config.yaml
num_hidden_layers: 8
hidden_size: 320
num_attention_heads: 5
num_key_value_heads: 5
head_dim: 64
intermediate_size: 832
vocab_size: 2048
hidden_act: "geglu"
norm: "rmsnorm"
norm_place: "pre"
norm_eps: 1e-05
positions: "rope"
rope_theta: 10000.0
rope_fraction: 1.0
qk_norm: false
attn_scale: 0.125
bias: "none"
tie_word_embeddings: true
parallel_block: false
init: "uniform"
init_std_qkv: 0.0384
init_std_o: 0.0
init_std_up: 0.0384
init_std_down: 0.0
optimizer: "soap_variant"
learning_rate: 0.00384
lr_mult_qkv: 0.4
beta1: 0.95
beta2: 0.95
lr_head: 0.0107
warmup_steps: 200
schedule: "wsd"
decay_fraction: 0.806
decay_shape: "linear"
final_lr_fraction: 0.05
batch_tokens: 131072
max_seq_len: 256
doc_mask: true
train_tokens: 654300000
max_steps: 4992
dataset: "wikipedia_en"
Each number is 200 + 40 x the weight over its row's rms, rounded and kept within 0 to 999. Layers, rows and columns count from 0. The size before them is the row's rms in percent of the matrix's.

# layer 5 MLP up, 832x320, rms 0.152, rows 723-752, columns 80-159
104,164,164,270,186,166,225,150,179,255,226,230,217,221,217,147,199,163,212,177,203,136,239,128,151,253,127,191,269,243,222,181,216,145,216,278,219,203,268,176,138,242,267,160,202,210,215,194,239,264,231,137,176,217,165,201,192,212,230,291,288,225,215,187,165,265,190,174,218,166,219,205,160,181,183,205,198,161,205,241,234
094,203,237,168,206,148,251,244,234,204,136,170,181,186,118,180,181,317,199,151,237,172,203,194,130,189,157,174,219,165,193,127,224,197,145,237,228,200,180,178,90,190,207,174,177,219,189,197,115,243,200,180,172,211,253,201,223,149,212,130,218,187,190,170,192,170,165,249,191,223,219,178,250,239,283,220,279,195,101,235,175
104,260,214,253,250,204,240,218,187,241,232,192,257,165,137,152,246,162,115,182,185,243,174,161,228,272,244,189,205,269,192,268,230,149,231,226,199,229,168,203,179,135,253,198,135,198,168,214,212,193,173,226,206,239,198,202,237,228,219,101,246,210,219,231,144,173,204,90,172,249,213,257,242,231,152,193,228,226,239,245,212
094,173,162,270,182,163,220,256,185,257,152,175,201,179,172,187,219,228,247,184,218,216,237,198,255,204,170,200,187,212,208,224,153,202,238,229,245,282,181,231,150,185,269,213,281,164,248,191,166,145,146,180,197,201,181,280,190,187,205,244,160,205,265,164,154,232,197,239,101,223,240,202,168,267,233,223,163,220,224,248,186
100,158,156,173,202,202,184,145,187,202,212,248,196,131,230,138,193,108,230,125,163,237,164,250,119,169,276,158,166,192,228,195,203,184,220,174,227,349,216,158,213,131,224,192,203,185,144,207,220,163,200,209,147,197,253,172,170,187,191,202,223,221,139,212,157,187,220,198,223,211,193,204,151,252,239,152,184,197,126,179,168
106,199,168,190,236,216,225,206,195,227,193,291,241,181,228,172,267,224,281,208,203,232,243,241,233,252,228,292,240,173,200,173,181,213,221,179,264,248,171,206,220,164,190,217,238,136,288,181,180,316,222,171,193,201,240,176,185,134,226,218,293,207,159,225,242,268,232,228,190,242,200,177,155,219,113,176,157,263,248,178,222
100,222,270,233,209,228,213,177,214,283,188,200,168,192,180,190,188,199,166,226,161,276,200,130,235,170,141,243,175,166,188,180,197,195,217,238,218,169,183,206,257,200,249,205,152,190,186,212,235,176,219,213,190,162,180,219,160,248,143,242,127,225,167,222,253,264,291,149,176,168,244,206,233,191,162,249,220,142,232,189,84
093,164,195,176,191,169,187,192,229,254,238,263,201,154,224,225,239,112,232,208,153,226,204,207,185,113,236,212,184,232,181,183,256,240,260,217,156,170,182,146,186,171,239,185,148,239,153,162,155,128,180,202,197,294,250,157,191,218,239,238,145,101,239,245,180,198,200,239,172,258,189,245,185,209,189,203,187,200,213,177,266
104,268,215,141,151,207,219,165,227,209,206,133,166,210,288,221,284,318,214,199,226,226,272,209,193,139,186,172,196,132,133,223,153,219,273,210,285,147,208,278,175,155,173,164,207,181,184,149,192,184,191,203,171,196,248,169,214,178,137,173,282,220,183,224,241,224,272,140,216,147,226,168,155,214,135,144,173,146,177,177,269
097,192,244,166,159,171,232,206,163,286,128,213,144,244,163,218,194,171,139,154,199,181,159,235,193,201,214,179,189,126,176,204,168,222,140,160,240,171,222,90,194,173,251,184,133,207,177,285,178,206,190,179,189,183,176,219,238,178,203,216,189,120,215,206,151,168,178,153,261,173,226,165,202,178,250,273,204,174,200,229,216
098,230,142,241,217,223,249,242,203,236,188,204,183,154,284,199,215,234,211,219,115,181,211,187,200,233,215,181,127,215,195,197,213,198,221,184,98,190,237,194,236,189,174,197,225,228,214,245,268,209,171,248,185,162,197,166,163,183,249,216,167,211,209,246,178,288,153,208,148,116,161,266,109,175,163,189,148,234,181,247,184
104,175,192,218,248,245,185,225,94,240,318,158,157,243,112,201,198,222,169,225,151,222,201,159,178,215,171,166,98,266,201,201,158,177,227,118,126,177,179,170,173,252,200,215,224,203,143,226,202,216,210,169,201,176,165,206,205,208,230,204,115,182,174,158,235,189,232,257,212,240,179,165,207,229,238,197,252,157,222,195,182
111,153,194,184,147,185,158,192,201,223,236,305,162,173,225,215,199,206,210,255,163,220,146,239,285,238,231,163,230,228,164,164,179,200,153,173,277,206,206,244,238,284,180,108,158,233,147,221,210,181,209,229,191,256,233,193,237,135,131,247,211,192,180,242,199,216,227,172,201,191,243,200,222,130,267,172,187,227,253,244,274
099,134,239,177,233,160,122,270,194,243,235,238,210,193,202,149,203,212,98,156,217,97,168,210,100,218,188,245,256,265,135,180,188,178,205,240,235,230,317,203,253,237,195,191,151,217,264,218,151,190,133,242,194,231,187,179,189,216,121,189,151,157,210,179,183,227,136,159,251,228,178,111,156,174,219,195,239,239,198,213,128
107,180,228,214,204,188,215,205,213,200,138,187,161,168,243,128,185,259,181,227,193,247,174,181,205,180,172,211,165,204,193,182,233,230,241,199,182,228,155,232,188,182,271,214,193,104,227,270,172,208,196,188,172,186,166,177,278,165,294,127,216,166,254,222,251,186,203,243,177,164,226,159,160,222,263,123,206,264,276,266,169
100,159,196,188,171,169,238,232,186,188,196,281,201,182,216,222,264,218,227,170,230,128,156,205,230,219,172,183,230,231,166,247,283,215,278,180,164,196,210,188,192,229,212,191,180,176,146,195,217,218,146,164,214,249,179,246,266,155,252,218,267,188,213,200,139,174,152,304,205,183,226,159,230,177,205,227,188,165,168,159,187
092,200,227,224,161,178,169,212,171,196,228,223,169,201,284,215,200,160,192,228,142,165,158,92,235,179,104,138,171,165,179,179,164,200,215,173,203,151,133,202,236,283,161,194,115,216,258,207,228,208,271,260,214,181,214,238,295,309,169,205,131,159,163,227,181,193,177,203,249,241,246,257,142,167,176,172,172,184,260,224,137
097,154,201,202,241,149,151,221,147,142,189,225,198,159,130,211,228,194,215,178,159,197,212,193,196,244,220,145,220,133,233,249,108,208,207,209,151,198,164,254,187,143,172,218,182,198,181,224,235,153,239,212,175,221,250,306,198,257,243,191,260,275,252,213,166,227,193,204,179,240,134,180,86,195,188,129,227,161,175,191,219
102,244,240,185,229,171,168,166,172,220,137,184,206,136,155,205,207,181,199,170,204,171,160,281,204,204,221,207,215,210,218,210,143,281,198,196,185,154,246,179,169,261,209,137,186,167,182,246,184,175,219,165,239,230,218,261,186,168,251,179,254,130,211,240,206,178,223,243,215,200,148,105,176,178,137,181,199,157,133,175,141
101,192,249,210,287,179,154,133,108,241,242,199,193,270,244,223,128,200,171,193,135,224,198,150,242,160,222,206,153,180,301,217,222,226,207,242,185,159,265,118,150,184,151,253,142,152,249,184,230,225,221,199,273,213,156,232,216,270,157,139,146,199,69,187,205,179,282,173,234,178,196,266,239,126,186,262,158,114,166,204,175
096,199,294,220,234,217,128,131,208,191,150,148,188,144,188,244,187,183,185,273,200,196,169,177,158,269,225,211,194,221,211,151,178,179,188,299,162,227,162,240,220,213,172,175,162,236,190,137,186,281,222,187,120,209,227,148,194,228,190,255,202,281,188,199,223,211,297,200,171,171,241,166,209,201,205,162,234,211,190,192,163
107,259,154,274,201,166,214,224,147,205,227,220,229,255,217,201,226,189,171,212,182,276,226,194,218,169,230,139,265,129,209,215,247,219,182,189,202,202,185,123,264,187,208,211,264,195,225,190,145,227,203,148,194,226,197,169,219,180,249,204,157,206,171,202,242,189,177,253,155,189,193,216,196,244,136,176,201,115,133,129,228
104,144,246,124,199,167,211,131,213,266,177,219,220,188,233,211,143,196,194,226,207,203,221,129,254,268,85,172,228,170,202,209,213,252,249,270,176,189,237,165,176,247,180,196,256,139,217,188,141,171,168,285,176,204,225,127,230,162,220,226,192,101,183,173,148,182,270,206,188,198,197,143,183,202,197,184,172,121,181,151,168
094,247,212,184,167,178,301,182,232,233,198,213,170,190,241,223,243,146,190,158,251,159,215,210,147,260,162,168,167,215,194,217,163,81,183,219,252,228,239,174,179,219,229,233,215,218,225,226,182,109,203,217,240,198,167,187,173,250,183,207,246,251,248,199,209,194,181,170,171,187,241,163,184,286,256,289,149,161,264,181,181
101,145,214,201,243,215,163,215,214,190,180,140,120,173,186,272,221,196,143,232,182,141,217,188,146,280,237,226,298,181,184,123,159,240,201,173,213,159,209,182,187,161,269,194,180,173,207,205,194,228,258,291,219,176,183,226,142,181,251,217,184,186,188,210,97,225,247,219,219,166,137,209,256,147,207,184,298,204,154,197,198
099,139,177,141,232,147,266,177,172,158,228,212,223,161,160,160,154,205,203,208,173,204,190,229,194,218,218,185,155,154,212,200,166,237,270,215,255,269,225,177,183,240,255,211,222,212,177,224,217,142,90,180,209,140,127,199,180,177,243,180,191,174,271,158,148,280,189,246,176,209,173,252,171,182,156,258,128,277,255,193,230
089,193,189,142,254,149,184,142,241,156,188,195,203,254,216,236,164,213,260,243,224,165,224,193,258,243,246,240,178,243,172,170,172,253,238,203,193,172,115,205,200,243,183,184,131,174,222,236,203,157,177,188,172,176,252,158,224,214,199,212,199,217,255,172,184,162,178,203,224,256,214,172,251,159,148,137,276,207,209,138,145
094,102,183,226,189,209,217,262,177,151,182,189,168,204,261,184,164,172,226,135,185,278,233,225,91,233,179,130,181,248,218,224,205,201,234,238,203,238,172,263,152,178,262,198,213,204,163,150,200,209,200,201,215,241,182,259,228,237,242,147,189,190,222,151,195,216,190,269,209,197,187,113,103,221,191,131,262,188,255,184,179
101,184,232,165,171,151,180,182,161,188,285,187,210,171,198,312,203,148,192,152,201,176,219,231,207,248,279,217,224,273,196,171,162,221,138,155,253,226,226,222,197,166,175,187,175,198,206,158,168,212,181,229,200,186,231,229,201,206,207,197,307,211,135,251,131,188,267,235,250,180,216,194,208,247,163,131,236,224,257,265,245
098,228,155,114,144,238,186,160,206,188,199,301,201,139,217,141,238,144,203,134,185,144,182,229,178,190,236,187,245,222,122,245,270,169,159,179,198,194,246,194,184,158,214,132,222,204,147,206,191,247,213,282,195,215,168,184,274,166,272,222,144,188,162,167,146,183,202,195,157,236,218,144,209,242,207,200,173,177,129,180,146
# layer 5 MLP down (transposed), 832x320, rms 0.14, rows 723-751, columns 80-159
108,268,194,209,186,218,226,161,144,209,186,242,177,203,170,242,196,196,249,177,63,264,278,123,222,231,299,216,160,257,220,259,178,180,237,191,163,228,213,200,326,268,182,186,209,173,198,166,195,152,186,161,191,166,252,223,217,230,234,162,188,212,208,134,249,255,300,248,298,288,123,201,177,197,193,144,187,168,194,225,203
096,215,171,115,239,237,177,158,241,267,251,220,271,232,214,203,231,163,210,229,201,215,147,201,197,198,200,176,231,211,191,152,182,211,214,216,159,162,201,181,256,190,175,220,172,215,197,229,257,153,226,238,193,182,212,231,254,223,150,252,157,244,233,208,192,221,206,177,295,182,250,216,150,199,104,190,184,251,119,173,210
099,225,171,230,213,242,250,214,265,141,298,260,214,276,272,113,142,237,226,232,222,242,259,209,227,199,161,163,173,220,192,189,169,217,187,223,234,242,174,231,153,158,184,244,189,222,194,114,212,130,182,220,110,181,190,190,198,168,206,170,170,217,190,237,194,201,195,215,172,190,215,158,114,199,211,177,235,191,205,242,187
094,211,205,194,165,247,208,205,209,176,198,192,142,166,160,194,215,201,151,240,204,185,243,229,210,223,259,259,224,205,190,208,161,266,189,212,266,175,180,237,174,128,202,210,269,210,185,228,223,156,258,199,195,173,192,284,247,225,179,146,220,260,188,232,177,307,246,163,189,264,188,157,206,184,118,242,149,233,168,137,188
103,192,232,137,103,221,252,147,199,175,198,180,203,282,182,231,192,131,170,158,243,187,143,214,257,194,189,187,158,243,174,207,165,146,232,216,200,185,145,291,216,120,197,95,216,205,204,149,168,207,207,181,241,209,223,228,165,185,204,203,224,201,161,143,194,183,188,262,186,202,156,150,257,221,231,231,163,226,153,195,244
106,240,231,261,245,187,268,231,238,209,208,146,218,245,244,235,203,145,206,178,215,274,198,214,134,126,213,102,170,151,214,235,181,219,217,226,210,210,237,159,216,129,173,155,157,197,214,200,162,169,146,235,120,122,122,195,129,234,156,199,199,192,251,239,134,146,171,129,154,229,230,188,75,244,221,153,183,196,196,195,239
103,229,203,198,183,210,206,173,159,188,243,240,231,189,247,175,271,186,146,291,262,191,267,269,214,141,247,148,129,182,229,181,248,169,186,174,98,134,171,245,212,225,180,228,163,189,205,150,167,152,272,106,176,144,233,241,159,164,217,213,199,221,260,241,176,177,188,201,189,150,208,188,182,230,203,206,252,234,206,199,202
094,255,134,86,202,226,279,264,210,179,220,243,237,257,207,172,168,197,245,222,224,225,214,227,254,223,158,292,221,216,187,246,165,241,262,237,135,150,119,268,213,198,177,200,189,200,219,186,159,221,215,210,236,233,271,227,225,226,215,217,292,177,191,192,210,238,264,197,203,187,174,238,152,259,207,191,229,211,236,154,237
103,191,196,165,309,209,209,266,246,187,183,235,182,200,205,205,238,222,175,228,195,155,208,119,175,261,157,202,189,213,255,253,223,279,191,217,237,193,219,223,182,209,215,187,189,162,185,236,156,166,170,160,198,238,159,103,185,198,203,224,231,243,207,200,192,189,176,240,139,235,248,197,222,171,277,251,157,236,208,172,216
100,147,265,162,223,174,183,208,280,140,149,176,151,132,180,237,213,226,192,209,203,216,203,175,191,246,150,193,220,216,189,186,178,244,183,227,289,207,155,263,227,132,177,228,137,219,126,230,232,192,219,233,155,255,173,226,248,215,178,231,183,185,216,201,213,261,112,201,236,144,229,174,250,255,140,140,185,169,187,246,217
104,221,233,178,236,247,206,154,190,200,203,190,196,212,96,161,240,230,226,197,211,215,251,228,208,245,213,184,201,175,234,259,225,215,178,158,196,214,220,254,262,266,200,210,179,144,201,169,259,160,115,218,282,209,241,200,206,214,243,220,202,236,145,174,187,150,203,221,187,186,136,143,174,243,298,212,249,249,223,162,203
102,211,245,215,149,261,153,211,262,167,209,175,171,153,154,231,184,237,253,209,197,185,189,246,158,200,176,193,186,195,209,212,225,198,193,169,173,207,148,197,164,206,211,316,197,162,131,178,144,165,187,218,266,205,224,150,202,199,215,125,209,199,189,173,222,110,213,229,159,219,214,216,220,125,207,209,228,182,199,201,174
104,169,178,201,186,137,218,242,173,219,209,200,225,207,275,217,197,251,280,267,131,173,243,154,214,227,248,136,206,180,238,155,230,191,188,203,230,214,216,207,147,167,219,126,227,136,212,238,250,209,255,197,208,169,150,220,152,237,255,120,189,199,163,162,213,182,198,253,204,250,208,202,209,172,146,178,210,170,239,179,90
096,211,183,185,207,173,220,203,227,155,190,152,156,223,172,269,204,140,88,201,231,143,122,197,217,192,205,194,160,138,259,243,283,169,181,222,207,224,194,237,216,165,175,240,162,159,215,238,197,232,174,108,220,208,113,207,210,238,185,192,305,196,207,168,179,203,202,171,159,206,229,218,214,144,167,269,210,193,223,188,165
107,121,233,203,168,291,214,161,218,179,118,149,240,159,213,196,162,176,200,152,176,237,224,235,202,291,239,202,216,148,277,181,227,141,226,167,266,200,169,203,192,213,147,195,161,159,222,188,208,182,180,228,229,220,203,210,228,198,182,318,250,231,218,230,131,280,187,211,202,292,173,178,250,268,200,223,242,212,269,172,252
102,245,210,191,182,159,151,228,208,234,178,220,123,196,199,163,177,174,268,175,226,193,148,162,184,210,170,220,216,202,106,215,183,151,189,238,266,242,203,208,192,158,221,188,217,224,233,264,216,178,283,168,219,97,138,169,152,286,156,147,169,262,232,168,154,209,162,209,223,187,268,177,177,220,202,213,156,171,236,209,111
098,234,206,188,209,197,168,179,193,221,222,206,206,162,188,242,200,197,158,294,161,257,237,295,189,225,216,196,194,198,279,279,235,215,202,208,154,223,291,226,216,194,243,248,241,232,193,174,221,109,258,215,186,238,220,182,158,192,159,176,146,224,252,232,144,174,154,277,181,134,174,221,184,241,237,209,237,189,289,157,220
100,248,240,234,159,183,221,212,241,106,190,179,181,237,222,188,120,219,178,185,288,207,138,217,187,168,193,252,217,136,259,163,217,192,137,183,193,257,243,187,161,170,181,160,199,171,272,174,245,244,261,245,275,202,100,133,159,140,225,250,237,200,151,196,179,163,194,204,96,317,200,226,208,212,109,262,200,190,178,175,122
106,280,201,165,227,211,204,171,124,194,227,214,205,182,171,205,244,182,235,294,261,278,214,240,192,162,249,164,207,165,187,188,228,200,196,202,181,230,222,202,182,248,175,180,223,254,235,178,188,141,165,178,120,214,224,220,227,222,233,204,149,213,226,191,157,256,197,182,193,179,119,206,218,150,222,190,251,210,145,173,124
095,231,294,158,190,226,173,215,240,224,214,195,188,332,238,184,332,196,217,198,131,192,124,123,226,251,162,149,221,252,151,194,202,196,178,187,254,231,201,248,161,206,134,178,191,228,191,245,124,264,224,149,200,250,276,181,192,179,223,143,171,202,241,197,145,256,148,260,211,241,190,226,253,138,151,255,167,214,212,232,272
096,105,156,141,218,240,155,217,237,172,250,246,223,212,165,176,224,196,183,179,225,247,167,274,176,181,232,218,190,160,208,168,106,216,192,228,220,267,253,208,255,123,138,168,207,231,175,167,181,279,170,214,215,223,158,298,174,216,194,206,168,189,202,269,211,202,212,152,221,282,222,183,170,226,165,200,227,182,183,190,186
104,210,204,200,208,214,236,173,208,136,237,247,190,244,155,223,208,255,123,235,218,215,138,199,222,100,234,178,200,215,178,254,208,230,161,175,138,177,170,172,268,154,245,174,171,215,86,163,177,237,249,179,147,164,118,210,202,149,219,243,261,220,188,274,215,204,272,267,184,293,176,211,208,285,189,240,232,187,260,143,140
104,216,207,151,106,242,162,204,186,255,208,190,233,164,150,202,203,251,176,165,168,244,160,207,239,197,167,196,229,274,273,172,115,205,226,277,230,254,226,162,207,212,217,165,265,157,170,208,179,195,181,212,278,208,154,145,202,205,195,197,205,135,174,245,222,208,257,129,159,184,190,173,289,172,170,167,256,207,196,217,207
100,194,172,215,157,228,258,159,214,267,240,237,155,285,179,196,223,176,160,246,159,253,134,179,179,182,241,194,189,162,157,221,149,252,243,124,222,137,155,165,284,245,195,186,174,187,228,143,207,184,140,280,193,272,226,250,230,169,220,231,186,210,145,265,222,132,174,163,225,218,171,198,215,122,245,195,215,236,189,270,211
103,168,223,209,173,190,177,192,265,147,216,207,201,176,160,151,225,160,247,277,284,168,202,204,172,223,269,176,122,204,276,133,210,232,211,256,280,272,166,182,172,130,252,250,202,204,96,98,182,176,165,221,234,265,230,166,138,198,139,225,173,125,155,227,190,150,170,179,205,227,213,159,213,206,222,166,152,221,206,207,263
103,179,161,183,233,211,229,186,251,211,136,160,178,223,237,292,252,250,145,235,190,183,204,160,210,266,167,221,228,167,183,225,233,158,181,240,187,200,125,89,127,207,116,194,202,196,195,217,146,133,224,150,249,165,292,103,167,160,164,232,151,173,222,246,197,177,164,179,181,237,124,239,291,157,233,163,260,231,176,169,269
093,188,228,194,235,182,240,243,180,186,227,191,132,137,198,232,210,209,204,108,217,191,179,202,239,220,182,229,114,230,164,166,251,201,213,196,219,164,249,158,235,242,136,109,150,237,144,187,216,203,146,223,227,207,245,179,149,189,187,250,229,173,214,207,306,158,227,226,200,240,159,166,127,124,143,270,197,255,115,260,192
098,234,229,213,230,200,179,251,265,254,261,230,269,238,157,158,193,177,228,229,235,170,192,265,237,162,170,268,145,192,214,215,227,295,232,239,217,265,144,167,220,212,191,219,173,221,184,272,99,217,127,255,188,184,234,180,190,230,205,198,225,116,263,168,298,268,261,206,300,245,250,222,222,175,200,238,248,224,238,184,154
097,231,312,185,151,254,273,196,105,158,167,232,182,208,265,138,194,168,284,189,146,212,196,238,202,147,245,245,211,235,208,170,205,255,207,173,184,234,211,267,136,242,186,237,191,187,136,199,205,148,215,220,252,243,212,167,216,162,221,153,229,206,211,256,198,209,188,179,203,209,236,207,258,146,240,159,176,205,221,258,184
# layer 5 MLP gate, 832x320, rms 0.142, rows 724-752, columns 80-159
093,157,166,307,198,157,174,237,217,163,279,182,162,191,237,224,276,274,178,244,218,217,157,156,199,198,269,199,211,161,220,197,115,247,179,198,227,180,236,233,100,170,209,251,204,180,144,101,193,218,172,249,170,236,166,232,217,205,220,125,242,239,204,258,158,225,204,234,142,220,215,222,228,216,139,228,282,204,216,239,191
105,193,235,266,220,173,203,184,214,143,319,186,237,233,194,141,154,218,206,130,242,224,171,158,178,202,213,149,211,192,208,149,137,281,257,168,174,184,171,222,156,162,216,176,191,212,226,147,213,165,189,242,199,119,232,171,183,266,145,175,229,124,218,283,184,193,213,223,263,201,334,181,201,196,182,231,184,213,227,163,200
102,233,214,157,286,198,145,213,185,187,204,248,244,218,228,218,191,196,157,135,153,202,286,213,167,213,209,141,190,199,232,176,261,186,255,180,209,262,208,213,223,136,160,244,152,190,198,189,146,156,237,152,168,208,160,162,156,169,142,189,205,222,161,198,164,183,152,163,177,239,196,265,223,210,183,267,239,270,226,189,156
108,196,180,170,205,76,220,166,144,251,179,201,266,223,199,207,171,275,187,165,143,237,151,207,206,184,239,170,166,197,235,251,247,200,226,168,262,205,297,173,186,193,228,221,293,243,177,190,264,211,167,233,181,147,220,172,168,158,188,233,251,182,268,178,235,248,173,206,219,224,216,190,165,246,239,130,170,131,202,206,151
100,190,158,255,188,218,186,191,159,233,218,183,195,166,146,224,206,167,223,150,177,225,184,134,230,188,223,144,188,171,235,126,138,116,200,214,140,286,252,194,219,185,172,222,159,216,203,229,197,228,185,125,264,226,162,198,228,190,139,239,240,238,146,179,202,180,234,111,242,260,241,201,144,219,249,215,236,188,257,228,160
098,246,210,192,166,143,146,120,256,255,136,183,181,173,240,256,154,218,153,272,182,216,184,237,228,214,155,203,158,259,195,198,214,179,169,221,215,216,139,213,258,134,239,254,148,197,196,278,201,270,244,209,217,148,190,176,166,249,185,180,147,176,193,211,163,225,249,240,168,193,216,158,218,225,224,187,117,223,207,261,146
103,227,194,216,220,229,255,223,219,210,146,233,202,287,184,214,189,178,214,165,225,166,242,183,173,181,225,123,231,246,245,187,227,165,193,261,186,245,176,183,98,208,165,218,214,176,185,207,240,211,112,189,164,191,249,222,205,185,181,215,290,209,174,112,163,184,204,214,255,209,200,154,189,191,225,159,218,142,137,176,188
104,239,139,147,180,224,235,247,172,169,207,217,177,161,175,189,218,216,229,232,215,158,224,233,211,191,199,176,249,214,174,196,165,210,208,295,152,204,269,186,170,92,190,190,173,277,168,119,163,219,179,221,193,255,167,160,241,101,209,198,176,223,134,241,265,209,217,209,200,178,187,228,267,205,218,172,163,200,169,271,132
097,203,190,205,175,223,194,223,196,178,271,200,224,237,178,162,197,161,243,224,174,202,183,212,179,174,223,207,215,177,232,221,190,262,211,238,207,147,221,122,255,149,227,93,195,246,271,141,226,201,189,195,233,176,145,188,220,170,199,195,166,184,253,185,183,147,221,189,223,240,334,212,164,138,217,296,214,127,191,215,196
102,169,212,208,145,189,231,177,71,232,173,228,179,210,133,181,255,152,190,166,207,163,182,249,242,184,257,236,125,191,164,87,228,189,168,202,168,202,138,182,152,179,162,187,216,215,178,207,206,178,188,205,173,215,200,211,198,287,194,133,243,259,221,202,263,203,270,228,218,245,199,134,222,191,202,221,220,227,151,237,216
106,256,240,190,185,287,189,264,189,165,178,253,230,156,193,223,207,182,219,140,132,174,201,286,193,205,183,198,96,209,168,185,252,161,160,173,198,230,268,185,156,165,190,244,173,210,112,174,224,207,193,261,206,222,266,193,261,228,199,226,221,161,165,212,257,215,253,226,196,209,182,190,276,171,261,175,176,224,177,213,220
103,223,179,257,197,199,248,148,148,210,280,255,180,184,240,195,225,139,108,201,158,172,127,198,254,236,189,208,217,228,203,184,217,186,221,164,254,208,246,242,128,245,244,180,205,197,205,148,169,117,178,197,267,164,200,210,215,175,167,272,259,169,177,301,226,169,239,107,269,167,206,193,152,151,267,215,264,194,255,278,218
101,196,215,164,180,168,333,196,195,170,289,164,235,311,262,251,181,159,163,209,296,279,202,189,185,167,233,221,128,172,155,229,172,198,271,173,197,206,180,252,207,190,161,235,230,199,180,165,182,147,156,204,147,259,250,199,163,255,142,237,211,187,254,284,241,255,210,182,199,195,158,190,110,177,174,201,213,184,204,202,223
100,184,130,234,238,167,123,201,200,159,225,230,172,301,229,189,194,201,254,129,196,93,136,212,194,218,128,241,255,162,193,216,191,195,229,217,189,140,185,256,165,137,173,119,207,244,191,163,211,150,212,154,227,172,151,166,144,119,137,115,205,177,192,323,252,138,240,168,170,258,255,170,200,101,166,268,202,191,226,191,137
101,256,231,296,203,205,183,180,244,224,196,276,190,171,174,267,271,187,281,223,215,236,212,212,154,199,231,222,205,246,134,280,235,210,269,222,221,212,221,194,142,149,176,186,204,195,148,237,234,223,163,241,206,188,218,176,180,174,250,188,192,187,164,176,198,215,172,245,218,215,189,219,207,209,214,239,225,227,184,237,155
101,137,219,190,248,171,226,190,165,191,206,184,254,155,199,236,151,176,232,175,183,140,224,219,217,200,198,181,152,185,238,154,271,204,232,239,272,243,165,243,217,237,259,171,200,159,155,191,179,171,185,157,181,147,241,213,206,200,179,329,203,145,161,232,191,177,241,256,190,299,211,243,142,81,123,233,273,191,196,216,236
105,188,234,227,194,265,248,117,193,206,168,184,183,154,125,200,212,165,248,180,239,212,258,224,229,266,208,145,187,168,181,273,193,113,228,130,107,234,174,238,165,260,224,205,187,188,177,206,236,305,254,216,244,189,165,221,213,147,151,191,205,227,213,169,202,196,157,249,245,119,223,182,149,165,139,146,158,180,196,216,187
101,176,246,170,227,229,226,181,223,192,152,264,169,213,173,218,224,189,208,247,165,180,161,219,237,245,212,218,191,107,186,213,205,151,172,255,150,281,206,234,155,259,173,176,201,216,223,232,259,158,164,183,171,248,172,216,246,200,289,209,187,187,174,254,219,232,253,208,218,154,157,157,250,258,85,208,219,191,199,211,211
100,182,244,242,173,190,180,184,202,181,147,202,213,82,130,222,165,208,251,237,121,262,176,220,201,201,206,205,213,196,196,278,235,188,243,217,196,209,205,162,165,189,186,199,165,230,137,220,213,223,197,247,199,114,167,145,270,192,254,154,185,196,130,182,197,151,186,234,201,255,209,225,163,260,184,210,199,189,235,141,169
104,185,143,229,201,207,200,278,237,256,189,222,156,170,205,240,167,146,226,231,171,205,237,187,246,178,198,264,278,241,161,138,180,239,246,193,144,191,282,160,144,171,219,228,181,205,166,272,145,124,211,217,196,213,257,226,168,139,166,161,249,249,167,149,221,142,186,222,137,259,210,269,195,154,144,239,255,173,195,171,219
100,167,223,163,240,271,220,126,220,198,215,243,221,166,164,199,123,255,193,172,159,169,155,221,186,250,257,297,131,266,239,241,158,193,197,185,211,257,233,161,209,209,194,121,129,240,137,183,215,221,249,258,271,223,263,229,216,193,201,152,241,238,193,221,244,199,202,151,210,240,183,128,240,225,185,183,225,238,255,205,230
105,163,221,193,166,285,187,175,223,126,158,194,192,209,225,204,220,137,140,220,183,184,200,196,320,146,152,209,155,269,202,198,261,191,197,256,240,246,239,186,257,204,166,190,219,205,149,208,165,235,197,212,267,120,193,160,133,218,210,250,198,181,254,216,191,171,226,187,191,265,286,195,270,239,196,170,135,235,193,183,208
096,231,262,210,120,209,172,235,207,243,227,138,185,185,202,113,209,178,201,182,182,171,170,167,216,157,210,202,143,151,205,218,140,205,266,231,144,191,144,182,182,190,128,235,213,253,160,180,197,181,246,225,243,235,214,192,256,177,273,204,176,176,158,190,196,202,270,153,238,195,203,163,223,230,213,200,185,216,222,246,176
106,310,201,222,213,245,146,195,127,182,230,165,222,194,222,194,179,162,188,180,232,260,204,50,204,190,160,189,181,306,239,247,192,213,203,216,156,251,274,139,139,273,209,312,195,283,224,208,218,214,217,173,159,162,157,200,171,193,158,179,153,165,253,257,208,193,209,194,212,125,202,133,161,121,190,297,192,145,219,171,136
098,241,190,176,229,133,174,198,204,227,171,169,154,163,270,217,241,169,203,247,217,137,228,198,199,184,218,197,232,178,252,189,212,196,131,168,190,164,149,195,156,171,248,170,201,181,202,229,183,200,203,206,271,181,185,260,178,279,177,183,319,169,177,197,279,134,241,142,263,154,244,220,207,215,210,243,211,211,207,234,232
093,217,270,254,178,202,166,272,136,260,179,220,178,163,167,177,243,205,141,222,214,227,190,236,181,89,140,229,143,242,160,201,100,259,192,183,202,228,134,191,175,251,141,196,224,188,229,193,229,207,139,190,223,208,165,248,140,183,248,175,137,185,262,151,210,171,198,162,241,188,146,208,218,166,169,218,209,175,236,244,224
099,199,131,262,238,200,158,257,118,255,130,195,207,220,141,194,203,186,212,172,234,181,220,189,263,135,197,227,180,130,171,263,168,161,232,243,248,222,158,228,188,190,227,182,148,241,201,195,146,211,131,188,205,192,275,193,199,222,213,214,184,269,256,202,269,202,221,195,163,210,196,237,228,83,175,139,204,216,256,217,191
102,248,224,227,187,193,169,203,162,206,139,226,141,245,199,142,223,217,247,233,158,179,195,229,135,202,194,272,211,238,244,277,169,236,244,157,191,166,237,167,186,215,264,177,185,182,176,261,206,201,241,185,234,224,238,148,259,162,181,192,196,138,204,173,258,232,212,158,202,240,175,206,213,137,183,208,137,170,169,265,183
098,261,110,135,234,234,190,140,231,237,236,135,269,299,177,212,159,233,200,260,173,150,219,174,162,220,254,148,234,232,158,252,195,164,228,203,223,201,204,197,262,186,223,182,223,192,114,225,179,216,223,233,206,174,194,204,246,170,262,215,221,296,233,238,208,174,232,155,203,267,235,227,169,163,182,185,209,263,164,171,183